Weights of a small transformer language model: normalized queries and keys, 7093 steps.
Each number is 128 + 24 x the weight over the matrix's rms, rounded and kept within 0 to 255. Layers, rows and columns count from 0.

# layer 4 MLP up, 768x192, rms 0.382, rows 196-248, columns 64-127
[[129 131 122 130 135 125 133 132 118 130 136 129 138 135 118 122 122 138 132 114 135 141 138 136 134 127 134 133 127 123 123 126 131 117 133 126 137 126 129 125 125 123 123 132 131 128 122 133 122 130 137 128 127 134 120 140 131 136 120 132 130 126 132 113]
 [106 162 122 118 134  98 170 140 126 105 172 124 113 112 107 117 121 116 136 126 156 157 153 168 143 175 125 146 117 132 156 172  86 130 190 125 152 121 140 134  95 109 141 113 106 104 160 167 117 132 137 114 104  50 117 105  83 147 157 112 108 163 127 143]
 [110 139 135 147 114 135 159 132 136 131 131 108 116 128 134 109 134 134 108 105 122 130 124 126 131 147  95 143 114 156 111  83 150 133 147 149 135 138 142 113 132 136 127 144 130  84 140 152 134 139 121 115 128  99 140 117 140 129 127 121 130 144 132 126]
 [107 105 174 155 107 121 145 156 116 143  73 151 122  94 137 110 107 137 154  82 134 146  79 147 100 113 105  89 105 126 101 117 154 124 145 142 122 114 160  77 106 146 178 121 168  72 154 157  89 119 157 106  78 110 127 116 154 144 113 141 104 117 151 103]
 [123 127 136 109 124  94 110 135 138 124 120 121 131  89 111 151 101 137 135 147 154  97 120 139 127 142 121 123 124 132 113 149 139 125 117 104 131 129 126 133 133 128  97  92 134 134 128 146 178 125 135 114 134 120 149 115 123 130 147 125 117 121 119 113]
 [ 71 151  97  88 130 127 124 110  88 136 140 118 119 103  75 157  99 131  91  76 162  74 127 130 135 199 123 126 144 137 112 142 151 143 115 134 104 123 144  92  68 134 130 160 125 109  74 135 134 150 122 107 128 108 114 138 129  70  77  96 163  81  82 151]
 [120 150 147 158 130  98 105  91 124 121 147  87 106 139 148 130 134 144 139 128 123  83  88 136  98 137 180 158 100 107  90 129 142  86 129  85 162 125 144 143 156 129 174 189 116 123 121 195 135 125 129 176 151 141 155 131 149 158 144 137 137 143 160  96]
 [115 129 107 155 143 106 100 142 156 136 181  98  91 149 108  74  33 103 145  95 209 177 116 108 145 130 106 120 103 169 120 120 110 117 127 107 105 164 182 121 127 138 150 144 128 117 110 146  81 106 124  90 110 130 123 158 140 122  91  85 173 131 174 122]
 [170 130 134 130 118 144  86 164 125 104 162 153 144 118 114 151 101 124 167  97 128 168 131 171 126 131 114 137 122 146 151 119 144 121 122 162 123 135 128 133 121 121  78 142 116 130 108 155 108 129 125 124 111 143 130 126 125 124 138  89 121 156 113 142]
 [152  94 101 111 103 137  90 110  89 152 132 216 153 117  85  96 115 131 159 161 141 136 121  81 128 158 103 139 160 148 111 118 116 161 108 121 140 131 119 143 113 167 142 102 128 149  89 151 120 146 169  90 157 168 107 109 144 131 145 142 100 123 126 156]
 [149 104 101  95 127 110 125 111 118 121 120 117 177  96 137 136 154  92 143 163  99 107 114 117 108 137 126 157  57 160 114  61 154 135 126 102 117 170 108 162 131 122 116 121 170 106 146 141  81 149 103 158 152 149 116 148 120 111  96 145 134 163 151 166]
 [110  64  99 129 132 116 147 134 191 139  90 148  76 142 132  97 151 223  76 139 157 116  94 147  73  77 146 101 153 128 138 124 105 131 139 135 127 102 129 103 141 113 124 150 101 135  82 123  85 123 157 151 131  91 113 138 153 100 168 100 106 192 156 156]
 [108 137 123 115 149 115 192  95 150 172 137 118 146 133 135  79 124 115 170  83 110  83 149 178 134  80  73 127 138 137 116 130 120 165 111 122 124 114  93 191 135 145 109 175  84 120  80 141 202 117  93 130 123 109 175 137 144 108 135 133 154 156 127 104]
 [ 80 157 112  79 140 140 119 154 124 118 118 131 111 151 112 135 113  81 112 169 207  93 101  90 195 116 100  81 152 128 119 138 135  71  79 119 133 173 188 125 139 104  83 143 132 111 135 161 183 176 141 128  90 131 156 138 165 167 189 128 135 118 118 122]
 [165 139 145 107 161 152 163 159 118  76 124 156  89 119 152 122 143 140 185 149 119 146 118 150 169 170  81 132 118 106 114 160 186 136 115  84 119 104 143 115 143 117 101 129 126 124 125 174 136 146 104  99 131 124 114 127 123 137 142 183 154 140 114 113]
 [101 126 163 115 128 146 169 167 131 156  88 176  98 158 129 120 168 121 146 169 123 133 116 130 137 138 160 136 109 127 105  99 146 155 177 140 136 104 131 128 156 124 119 141 134 131 123 121  83 159 136 117 112 126 144 100 149 137 126 125 174 140 102 174]
 [127 135 165 162 154 128 110 129  91  88 142 126 110 113 131 137 121 108 109 112 120 111  89 124 132 157 121 141 137 128 111 106 156 122 153 146 136 130  99 165 123 132 126 144 189 102 134 151  96 163 104 139 166 152 120 163 126  90 110 133 166 119 111 120]
 [128 125 140 146 102 100 123 128 127 121 137 131 144 113 138 116 122 130 148 126  87 134  90 120 121 127  63 159 108 121 117 102 124 109 149 127  95 108  97 126 180 127 139  66 138 135 121 151  92  86 171 150 138  95 123 141 100 115 107 139 119 145 154 151]
 [125 107 137 121 106 109 152 116 134 107 128 112 133 140 108 138 115 116  96 124  91 139 126 122 160 127 158 121 124  87 104 111 118 134  93 131 112 107 123  89 128 159 142 116 112 116 146 107 102 120 129  88 145  83  99 124 131 103 116 178 184 125  78 146]
 [155 105  77 137 108  90 130  93 110 119 105 119 148 146 106  98 167 162 135 109 124 111 171 113 142 118 156 171 111 135 113 148 130 147 149 144 102 128 155 148  71  81 147 160 153  68 118 163 104 164 136 130 120 155 106 164 116  82 128 153 114 131 108 159]
 [112 180 115  80 136 136 139 117 147 115 171 114  70 159 138  66 124  99 115 116 166 157 141 112 128 123 147 127 168 128 107 129 143 163 145 156 105 121 149 144 121  92 154 152 119 124 112 123  92 134 111 176 132 110 166 160 152 186 104 113 149 152 123 175]
 [128 128 136 128 124 134 123 122 134 121 138 127 135 123 125 127 132 128 130 126 126 133 132 126 123 134 131 122 125 122 127 130 116 125 133 133 124 123 127 128 122 134 125 130 128 133 126 128 134 125 128 128 133 124 125 135 132 130 123 133 143 124 139 126]
 [118 131 137 158 140 149 125 133 140 139 105 113 113  98 140 127 130 167 155 188 148  77 133 110 122 114 132 137 120 118 110 148 160 166 174 101 176 115 128 177 121 103 175  80 150 101 122 158 101 133 169 185 119 113 110  70 137 134 123 106 116 102 164 152]
 [128 150 112  82 136  92 132 152 129 126  79  84 100 222 180 142 154 120 167 115 188 166 105 128 111 131 107 120 112 119 122 150 169  91 158 219 116 130 107 113 113 142 151 160 140 113 112 132 130 123 102 119 174 105 143 119 173 150 129 145 131 139  90 160]
 [137 100 139 145 105 119 129 154  92 120 121 123 126 164 118 112 134 132 138 160 146 145 125 116 135 125  79 120 124 128 138  92  92 132 140 133 153 155 138 132 114 153 121 134 129  96 142 177 150 162 131 154 161 119 150 142 157 121 136 108 122 154 150 120]
 [142 147 146 124 176 102 112 151  79 108 104  93 178 152 145 137 122 121 157 116  96  64 150 163 124 145 156 102  81 116  68 141 153 124 124 153 172 145 184 163 133 135 122 147 125 110 183 138  94 131 112 124 124 119 110 111 178  79 118 120 148 167 161 122]
 [128 123 130 145 124 134 104 115 117 140 105 142 124 124 132 127  95 135 140  98 130 101 158  79 167 136 115 137 111 106 112 167 137 140 148 104 128 115 112 107 148 135 138 146 102 140 132 118 123 150 123 110  89 140 132 115 112 138 124 142 119 136 144 127]
 [107 119 116 115 124 123 129 127 128  86  78 135 130 163  96 111 129 127 142 116 162 101 154 138 129 119  98 134 112 113 137 135 124 150 140 136 133 147 110 130 128 166 128 128 106 152 124 102 131  95 150 128  84 154 130 171 121 123 143 132  88 121 132 164]
 [ 71 180  90 134 106 103 143 143  79 124  97 133 137  99 131 128 160 114 151 113 127 130 154 111 149 144 128  71  83  82 104 110 148 129 115 125 138 101 118 134 105 164 149 195  82 114 132 140 113  69 122  78 139 102 156 120 151 134 116  68 164 130 144 147]
 [ 83 174 110 144 154 122 167 124 120  99 188 136 136 115 138  95 125 142 119 101 150 101 121  80 117 146 141  97 101 135 124 143 158 145 136 102 142 118 138 132 118  88  85 157 129 165  89 107 111 124 156 119  97 100 111 158 111 129 152 130  94  88  98 117]
 [104 143 107 115 108 166 136 107  90 124 123 139 120 132 115 130 110  76 165 107 117 104 120 128 111  91 128 143 142 117 137 147 125 161  87 169 120 129 130 113 156  94 133 152 151 146 124 151 107 122 132 104  56 126 145  64 126 150 125  72 134 149 136 108]
 [124 137  97  66  71  44 177 117 100 146 142 123 108 157 132 113 147  87 141 118 155  94 157 166 117 125 115  80 121 186 103 125 179 142 145 159 135 104 146 159 152 193 130 116 128  93 101 120 167 125 153 127 104 133 156  95 139 155 137 145 123 154 122 200]
 [132 148 151  84 133 121 160 158 103 130 130  86 106  84 121 116 130 111 115 108 124 145 116 113 169 129 117 113 114 167 126  88 156 149 130 209 117 119 144 109 181 115 120 104  86  98 107  78 110 110 124 108 128 148 143 107 125 140 165 123 135 139 121 134]
 [138 146 119 122 108 123 119 149 118 117 137 134 127 122 151 106 146 132 115 131 136 133 141 126 109 133 131 137 109 145 135 132 145 118 121 133  93 127 134 170 134 130 120 167 103 114 141 138 131 135 138 130 132 131 140 129 114 133 129 162 128 142 136 149]
 [131  80  72 109  96 109 118  96  97 161 110 138 112 128  77 130 119  98 115 160 141 162 129 132 104 123  87 115 146 150 148 146  75 144  93  66 126 163 159 144  99 173 104 132 104 117 173 133  82 176 140 151 128 131 132 128  83 160 120 110  72 104 104 109]
 [ 83 147 109  90 145 103  93 114 141 150 119 163 131 139 115 133 150 127 174  96 154 118 154 152 156 143 128 103  93  88 136 149 123 171 131 138  94  83 162 120  99 157 156 124 127 113 143 114 125 125 106 153 108 128  97 134 109 113 127 155 126 120 161 116]
 [147 112 136 115 133 147 130 107 137 139 147 109 146 148 161 114 163 110 167 127 131 159 133 114 152 112 101 116 127 146 104 109 175  93 159 137 165 102 103 114 137 117 159 139  96 139 115 162 125 128 152 103 108 128 129 149 107 162 139 168 110 136 136 125]
 [148 140 130 126 126 128 134 126 127 123 138 129 132 124 114 125 139 117 142 140 132 137 132 126 142 128 134 118 121 127 114 143 135 113 118 150 125 110 133 127 128 141 147 115 115 121 147 120 134 130 119 134 128 119 131 140 122 136 139 134 130 136 139 130]
 [142 146 108 116 143 120 143 174  78 134 101 113 111 112 149 135 139 130 159 139 116 124 137 145 156 157 114 127  99 110 132  59 125 148 144 132 140 137 150 117 121 111 136 118  92 153 118 115 148  97  88 125 123 127 119  92 143 170 138  80  89 145 149 154]
 [138 121 129 126  98 100 110 153 111 131 139 135 152 129 145 141 132 124 152  93 106 122 130 132 130 153 132  58 115  95 120 114 113 110 159 152 122 113 110 125 126 120 119 121 110 146 109 131 113  93 127 150 121 132  87 120 144 128 151  95 151 183 138 131]
 [176  82 122 161 122 164 156 150 108 139 160 131 115 201 158 165 102  78 161 117 140 139 116 157 190 135 175 117 115 155 114 148 118 128 113 139 122 133 115  84 168 111 109  90 129 132 155 108 134 154 138 158  94 162 139 166  97 108  73  98 146 124 166 112]
 [141  92 147  96 185  93 165 148 126 113 125 129  95 178 156 152 106 123 144 136 169 114 131 107 106  94 174 147 113 114  91 153 134 101 192 102 148 141 193  99 158 177  95  72 154 173 135 145 164 110 134 122 157  98 166  86 117 117 156  83 117  70  88 172]
 [134 120 152  88  94 148 159 158  94 112 124 169 142 143 149 125 163  98 153  90 125 118 125 150 111 144 197 121 151 118 136 127 111 144 121 142 113 120 145 141 172 125 142 124 158 188 129 173 152  66 101 164 123 120 112 131 127  77 119 174 146 101 173 131]
 [107 152 133 138 156  89 131 113 138  67  85 131 158 133  83 114  92  83 146  76 114 129 127 159 144  94 135 104 106 130 115 115  82  94 109 152 118 146 139  76 107 131 143 110 155  91 143 130 136 140  96 131 159 186 108 130 110  98 106 157 118 139 144 110]
 [103 121 106 149  98 116 112 111  98 138 114 119 110 179 106 107 124 166 105 132 159 164  79  82 172 133  99 152 132 144 164 146 139 154 131 125 145 130 172  97  90 136 170 131 119  82 114 151 116 131  97 150 161 146 178 140  79 123 144 146 111 144 181 133]
 [112 159  76 127 102 156 111 109  78 117 120 151 107 175 128  99 121 181 123 195 169 177 108  91 174 125  71 126 124 147 114 152 109  49 121 128 146 146 160 101  35 112 141 121 133 168 133 157 153 117 136 146 131 151 132 128 109 163 187 137 147 108 172 121]
 [184 137 150 119 121 151 111 146 108  95 128 157 110 147 119 115 103  89 135 119  86  79  75 133 186 153 134 125 127 104 116 139  89  95 126  96  99 140 116  74 140  92 127  91  98 144 145 123 113 163 131  86 132 166 159 155 129 108 150 112 149 220 155 102]
 [137 151 138 166 117 116 138 113 143 129 106 132 126 142 125 130 150 137 159 120 133 156 134 143 159 147 166 141 125  96 134 111 121 137  98 136 156 128 116 106 111 115 108 119 125 137 135 109 139 143 153 100 109 135 131 114 148 114 136 115 119 142 126 133]
 [178  85 109 119  80 123  85  99 126 116 127 155 169 189  93 122  79 151 127 118 132  97 117  95 128 122 141  97  86 133 134 144 153 124 153  94 107 130 136 125 139 101 134 154  95 110 107 155 120 119 188 151 162 124  87 116  87  96 100 129 146 105 141 171]
 [125 135 115 111 133 147 139 126 100 141 151 127 146 111 113 115 116 135 150 127 115 133 130 112 121 133 129 117 117 141 130 172 136 138 115 126 121 108 130 116 109 139 162 142 117 139 114 124 118 102 101 118 122 115  91 116 156 123 127 138 121 112 131 112]
 [140 100 163 109 122 134 112 117 129 144 106 121 140 134 106 105 129 135 131 150 127 154 155 132 195 105 168 159  89 117 129 106  94 147 132 132 146 131 148 121  67 151 102 134 137 128 129 143 128 135 122 121 127 156 173 133  72 138 159 144 109 121 100 151]
 [ 81 141 122 161 118 139 157  91  99  74 153 114 123 124 149 150 112 101 117 100 140 124 143 156 151 144 141 135  80 112 131 152  84 154 106 131 116 126 108  89 104 117 158 125 119 126 144 101  99 110 116 155 102 136  92 100 147 123 125 110 178 134 115 101]
 [ 59 137 127 126 155 148 146 163 157 131 102 116 167 142 143 120 113 146 167 128 144 149 121 114 132  72 117 114 142 168 170  91 162  80 132 154 150 179 131 149 135 123 173 126 111 105 110 170  61  94 157 102 185 134  90 131 209 108 170 155 178 129 125 159]]
# layer 4 MLP down (transposed), 768x192, rms 0.187, rows 196-247, columns 64-127
[[117 142 123 128 133 129 131 128 131 139 132 124 138 110 139 132 125 136 122 139 108 132 129 117 134 132 122 117 125 138 137 123 126 119 132 118 134 125 135 128 126 124 128 126 132 136 141 123 131 145 131 128 125 128 137 125 123 127 123 122 120 124 130 136]
 [136 116 119 147 148  90 162  56  92 116 119 126 141 135 204 116  85 137 128 153 122 150 152 109  96 103 120 124 153 169 181 125 104 134 108 142 145 169 122  95 113 138 152 139 166 138 105 144 123 120 120 136 154 103 120 142  92 104 115 145 123 156 146 173]
 [151 138 120 118 158 114 138 117 141 129 136 111 126 134 101 107 114 145 120 132 122 155 134 129 135 123 155 162 132 119 139 110 143 136 130 133 124 122 120 134 114 104 125 110 148 144 128 103 136 133 118 126 119 139 116 154 113  81 139 133 132 131 122 124]
 [151 114 108 151 122 162 168 129  98 145 169 109 134  91 130 120  90 108 130 112 175 169 133 122 184 142 124 154 118 113 118 124 129 164 156 131 166 114 157 171 147 126 130 128 157 120 142 123 110  94 120 126 180 107 166 134 131 130  99  61 141 170 112 161]
 [ 87 112 126 153 111 137 131 114 127 132 106 137 136 138 138 138 144 124 128 117 117 127 118 149 116 145 138 128 137 134 157 120 152 146 145 128 115 124 122 139 127 124 142 146 101 140 120 122 135 137 124 143 145 127 134 147 129 125 146 132 130 149 143 124]
 [133 154 113 156 152 129 131 113  63 147 153 152  99 130  74 173 150 162 137 145 125 108 108 126 132 153  89 116 129 133 118 161 101 117 130  46 106  77  85 111 112 132 153  92 143 121 118 125 115 103 105 142 201 102 128 209 106 126  89 129 150 107 142 121]
 [140 130 135 159 144  81  67 175 110 135 132 130 149 114 123  99 108 102 152  98 166 180 129 112  65 142 101 183 165 133 119 125 145 143 144 145 137 146 110 140 113 141 130 129 164 166 177 110 124 128 118 140 101 151 118  91 124 125 137  93 134 135 134 155]
 [ 69 146  91 131 129  72  73 174 107  92 121 112  64 123 139  80 101 117 160 148 116 119  98 104  73 144 132 131 110 137 133  58 113 152 130 111 151 157 109 102 160 154 117  71 112 148 182 122 126 132 120 136 133  74  98 136 117 125  72 128 138 139 103 106]
 [138 136 117 124 108 131 147 141 178 122 103  93 123 145 141 167 129 101 123 126 117 103 129 131 129 101 144 111 144 124 143 133 123 139 111 147 131 116 117 151 136 110 123 148 150 147 114 135 147  94 134 137 108 147 138 123 100 141 146 146 105 129 134  96]
 [164 123 151  98 121 149 148 166  93 161 157 118 179 117 178 126 141 130 148  78 114 138  76 107 108 127 116 193 119 118 141 118  98 160 164  90 154 122 103 117 109 138 148  93 139 132 126 147 145 122 120  73  97 136 122 127 140 143 118 133 100 117 120 125]
 [156 133 127  96 123 106 160 115 157 127 109 127 159 128 105 171 122 101 145 154 112 127 130 130 104 128 166 118 123 141 175 106 131 148 156  70 124 137 164 166 108 130  93 134 162 113 117 126 111 139 107 164 118  91 156 103 115 106 100 138 150 141 102 169]
 [194  67 159 126 161 111 167 129 160 150 102 113  82 127 154 128 197 102 111 145 161 125  99 145  59 104 120 129 166 118 122  90  56 196 117 147 149 119 118 130 130  87 103 152 133 170  77 121  83  83  98  99 135  73 107 108 104 146  97 138 163 142 109  83]
 [144 115 119 116 150 130 151 113  96 136 142 148  87 107 124  97  81 209 195 120  71 114 147 127 103 123 117 132 136 128 135  96  84  99 112 125  93 138 118 116 134 145 124 146 121 175 117 144 155 134  75 156 156 131 120 125 126 102 136  93  94 117 168  52]
 [103 121 164 121 154 144  86 158 141 137 142 107 159 117 112  91 134 104 119  89 117 132 176 135 157 124 101 109 162 121 130 164 132 114 176 137  93 130 137 145 107 115  67 125 156 113 153  50 106 180 177 109 119 109 111 124 119 141 147  98 124 144 121 100]
 [102 158 121 131 130 130 166 142 162 133 148 147 172 101 157 154 113 113 128  99 108 181 136 117 130 126 127 130 120 124  90  90 109 134 105 165 135 109  99  82 155 169 138 172 122 133 135 114 133 117 118  98 100 131 127 151 122 121 145 149 124  97 127 116]
 [100 153 140 142 134 140 115 139 149 122 101 144 112 127 128 143 160 142 173 142 120 125 114 101 108 130 155 135 110 129 109 118 150 133 123 106 136  93 134 145 147 129 152 136 114 130  65 140 105 119  96 128 134 123 136 129 117 143 120 162 153 156 125 135]
 [143 141 159 135 122 126 157 143 134 106  82 106  99 117 116 170 143 108 116 174 138 128 116 107 135 143 136 175 114 132 125 147 155 127 145 148 166 117 108 144 124 109 104 129 134 104 124 144 153 120 106 139 144 154 119 118 163  84 117 124 133 132 140 141]
 [130 101 140 127 105 141 100 125 134 111 116 131 104 132  82 120 158 163 119 120  98 130 151 180 179 105 137 128 144 119 146 114 141 117 111  80 149 139 134 112 139 123 112 150 135  75 113 144 177 145 181 123 127 110 105 102 144 121 122 113 138 158 117 134]
 [165  98 139 122 126 117  90  98 132 130 139  88 119 141 139 163 106 147 150 123 137 160 120 146 172 109 187 102 169 129 150 128 153 117 122 126 144 170 162 122 112 157 142  79 101 123 131 142 144 171 160 138 138 162 133 153 158 156 133 142 144 118 131 135]
 [155 142  99 145  92 100  92  73 121  91 164 150 128 150 143 167 151 138 110 154  81 171 154 189 114 184 133 153 157 137 131 125 111 143 160 135 137  88  71 149 111  95 147 183  69  90 124  97 127 142 136 141 166 100 143 134 116 150 119 136 126 126 131 130]
 [136 154 113 119 136 118 145 142 138 160 157  85 143 116 102 106 118 169 141 145 181 147 122 101 112 155 133 166 169 148 104 110 140 124  75 111 111 116 126 137 168 141 129 123  96 162 121 119 120 117  75 166 119 155 147 146 105 137 139 147 150 168 153 160]
 [128 127 120 120 123 127 138 128 115 128 129 123 127 130 141 130 113 120 124 132 121 125 129 122 124 130 134 129 117 130 133 128 124 126 125 126 134 117 136 132 128 130 122 126 132 131 129 123 129 141 134 120 121 130 135 130 121 125 138 120 132 127 135 124]
 [152 142 163 131  97 157 133 150 153 143 110 134 151 114 170 113 139 140 154 208 167 120 132 128 122 127  79  97 128 126 126 182 122 109 191 174 149 120 132 183 140 115 122 114 138  78  97 108 139 109 148 149 146 142 129  95 117 125 117 111 106 128 156 128]
 [118 158 108 141 137 152  79 154 123 135  75 146 102 185 165 142 122 128 146 128 184 199 205 166 145 105 134 126 142 132 157 120 107 112 102 133 188 137  76 160 141 140 114 127 169 155 160 126 165 123 157 151 133 160 145 101 156 141 127 119 130 163 110 118]
 [ 97 134  65 131 128 119 144 118 122 121 127 128 144 158 142 132 107 127 112 134 168 135 130 120 139 147 112 164 100 143 146 137 138 112 113 180 153 105 107 100 116 157  98 137 149 125 134 105 135 140  90  97 104 125 144 123 141 104 142 116 136 113 129 135]
 [ 80 107 143  77 115  82 101  71 111 159  96 128 196 121 134 126 134  84 183 213 100 145 112  56 162  69 130 130 159 166 152 128 112 113 161 179 131 143 128 122 104 151 113 135 100  51 125 168  91 169  53 125 128 111 121  96 131 164 140 160 182 137 165 123]
 [106 124 140 148 141 138 146 124 128 137 123 125 158 137 125 146 147 118 122 159 113 100 140 169  99 122 134  83 118 122 128 121 126 107  94 126 159 123 125 131 121 124 121 118 148 126 130 141 164 107 153 136 129 116 148 138  97 134 123  90 104 154 127 131]
 [127 109 143 162 121 115 139 116 117 136 149 111 148 107 142 135 139 147 105 140 135 156 117 114 128 155 115 122 127 142 123 130 131 141 104  96 137 154 148 146 141 106 111 138 144 122 130 138 134 152  90 132 165 121 128  95 121 116 166 148 171 134 146 142]
 [ 91 141 147 153 109 121 156 155 112 100  85 153 101 126 182 132 123 119 139 143 155 106  91 142 143 143 117 101 177 119 167 145 112 106 129 188 129  94 155 138 113 134 109 106 144 106 158 150 120  87 123 151 125 138 144  88 155 142 141  83 100 145 121 215]
 [104 133 195  68 112  93 202  94 107 132  99 117  93 141  62  66 135 123 144 112  96 116  95 169 105 111 151 114 120 153 105 118 143  87  99  71 111 104 130 139 122  92 188 120 154 124  94  82 109  41 140 152 145 176 146 132 111 158 192 110 149 144 101 142]
 [108 103 140 136 128 119 148 125 149 187 129 180 145 150 137 163 141 157  85 151 135 128 156 129 152 191  98 141 101 133 132 134 137 143 150 105 109 104 115 191  87 125 113 127 113  87 113  95 118 126 129 126 150 113 128 168 133  85 137 190 153 115 135 143]
 [162  97 170 126 114 105 136 114 127 100  89  94 113 106  95  91 116  98  81 106 169 109 134 182 147 101 140 106 139 162 135 127 158 122 156 105 157 102  78 144 197 191 131  71 121  99 126 116 163 124 129 119 108 133  89 127 144  57 190 111 169 127  83 173]
 [137 111  91 129 107 117 154 137 162 157 144 114 110 145 139 123 122 133 102 140  96 150 133 132 102  93 123 149 137 117 146 120 116 119 118  78 108 119 104 161 119 130 107 102 121 114 151 135 138 103 138 128 121 103 119 144 134  94 117 117 154 132 127 118]
 [125 129 106 125 115 114 132 125 119 119 157 119 146 157 137 115  86 126 116 136 150 143 129 138 101 133 120 130 106 144 136 138 135 157 131  97 131 127 108 151 127 133 127 152 149 130 139 126 133 125 108 149 124 148 115 148 125 144 132 144 106 122 170 141]
 [151 127  78 145 182  70 146 124  98 117 130 152 156 116 115 142 131 106 149 149 146 172 114 134 141 114 118 171  77 151 140 129 151 111  84 151 119 130 130  89 132 166 121 133 119 161 140 150 147 100 111 122 113 117 123 174 149  79 122 108 131  88 149  96]
 [115 126 127 151 102 129 147 125 115 142 129 128 142 149 138 140 107 158  92 121 109 115 131 138 126 143 142 153 158 148 129 142  96 136 141 162 124 140 148 122 127 104  90 153 196 133 133 102 144 139 127 110 164 102 165 128 120 131 155 103 101 124 153 146]
 [ 83 133 151 111  52 164 160 137 134 138 112 126 153 109 132 156 100 106 151 104 123  85 117 154 122 144 146 153 107 138 126 154 120 131 152 122 126 112 136 115 135 141 140 103 168 127 126 166 165 103 123 118 128 155 123 143 134 170 125 129 120 125  92 138]
 [117 132 117 125 135 132 135 137 117 128 123 121 124 129 134 126 122 134 119 109 120 136 132 137 116 121 143 144 136 134 151 128 133 142 124 122 122 144 134 122 115 123 117 133 137 145 125 125 118 121 130 110 120 143 120 139 121 121 132 120 124 139 138 119]
 [158 123 140  82 101 102 151 116  95 150 122 113 142 126  97 145 119 150  92 145 144 132 135 156 117 137 158 176 124  54 111 111 168 157 157 105  64  96 134 137 123 118 129 130 118 150  97 113  99 154 161 122 121  97 116 125 129  93 141 148 136 131 110 170]
 [118 105 153  85 147 127 153 134 141 124 114 108 155 126 121 126  97 121 124 125 161 145  96 164 148 115 105 118 144 108 135 121 134 129 138 133 158 106 128  84 164 110 133 125 145 135  91 126 124 141 137 135 140 129 133 132 115 146 160 145 107 130 123 107]
 [138 105 189  78 131 122 131 111 100 116 117 129 150  81  74  49 141 159 114 152  86 117 120 143 152 138 166 133 120 104 149 157  82 123 112 140 167 175 144 118 118 171  98 115 120 150 133 137 131 132 136 109 127 140 104 134 100 112 118 164  89  94 112 113]
 [150 133 117 110 143 128  78  97  66 100  51 121 112 116 127 132 154 109 104 129 104 107 125 119 163 134  95 108 138 172 191 120 144 103 165 139 199 138 111 134 123 110 100 132 182 144 143 141 123  80 132 140 134  95 150 132 119  90 149 150 113 112  50 144]
 [ 87 121 126  90 145 160  93 162 143  77 151 157 128 124 166 114 158 137 140 143 188 111  86  89 150 116  96  67 111 135 131 147 111 128 132 138 154 114 135 112  97 111  85 119 133  66 161 123  81 137 142 129 131 174 117 109 148 149  81 131 176 135 137 170]
 [128 146 118 131  99 126  99 185 134 137 109  98 135 167 122 133  95 142 116 143 123 119 125 202 170 114 130 179  58 125  95 130 154 141  94 141  84  99 175 138 147 147 101 117  91 147 112 123  84 110 137  99  95 139 131 164  87  98  61 136 166 159 120 119]
 [160 137 156 159 118 120  68 127  82 126 114 146 102 140 105 107 107  82 165 153 160 108  64 124 127 113 123 107 103 113  68  74 102 119 109 164 161 122  87 114 120  97 120 167 175  81 118 119 118 119 101 109 108 140  98  85 148 186 158 141 102 162 122 134]
 [133 146 128 105 147  99 113  96 133 120 136  96  90 149  89 108 120 169 182 145 152 159  79 145 139 134  95 164  90 169 136  97 143  77 143  87 112 120 169 122 108  99 103  59 169 147 103 162 134  96 143 141 208 126 103  79 122 127 177  99 163 114 134 195]
 [128 159 131 142 137 123 103 124  97 136 121 168 130 127 110 118 120 132  82 122 145 143 113 148 186 123 113 111 139 134 110 143 127 139 164 140 124 127 147 108 126 100 161 159 125 114 133  89 101 179 187  93 140 126  88 153  68 146  84 176 106 136 120 143]
 [122  99 120  86 128 130 125 116 101  99 145 147 158 145 118 132 126  90 129 136 143 103 117 124 120 123 107 129 124 132 136 168  93 126 144 127 107 118 141 116 157 160 152 127 116 102  92 143 105 139 107 127 121 134 125 117 123 162 128 154 136 122 131 127]
 [163 142 110 156 143 146  92  69 147  74 116 153 101  95 152 124 143  96  65 146 131 156  95 100 146 156 129 105 111 143 144 153 161 155 116 132 172 115 124 123 143 110 134 107 177 131 107 122 147 147 158 117 141 110 122 115  98 108 127 121 151 170  98 153]
 [154 111 129 148 127 121 126 147 127 156 121 132 133 165  88 137 131 107 115 148 109 104 107 154 131 110 106 136 142 120 150 151 156 124 112 142 127 106 122 121 143 106  96 128 112 110 173 128  97 156 139 144 105 126 135 135 134 134 114 143 131 120 128 116]
 [146 132  90 141 156 154 122 121 141  86 184 132 127 133 168  64 123 107 105 141 134 123 138 141 152 164 121 112 146 147 141 121 131 106 175  86 134 138 130 138 133 173 110 127 179 163 149 134 119 113 105 136 132 143 133 107 157 139 122 134 171 126 135 112]
 [113 128  98 153 101  98 150 156 102 129 112 133 160 144  88 153 166 198 150 125 132 111 160 131 162 119 107  94 123 144 111 132 169 120 141 134 137 134  84 190 130 132  84 108 100 107 175 119 147  99 164  75 133 118 150  81 153 140 135 123 132 144 113 131]]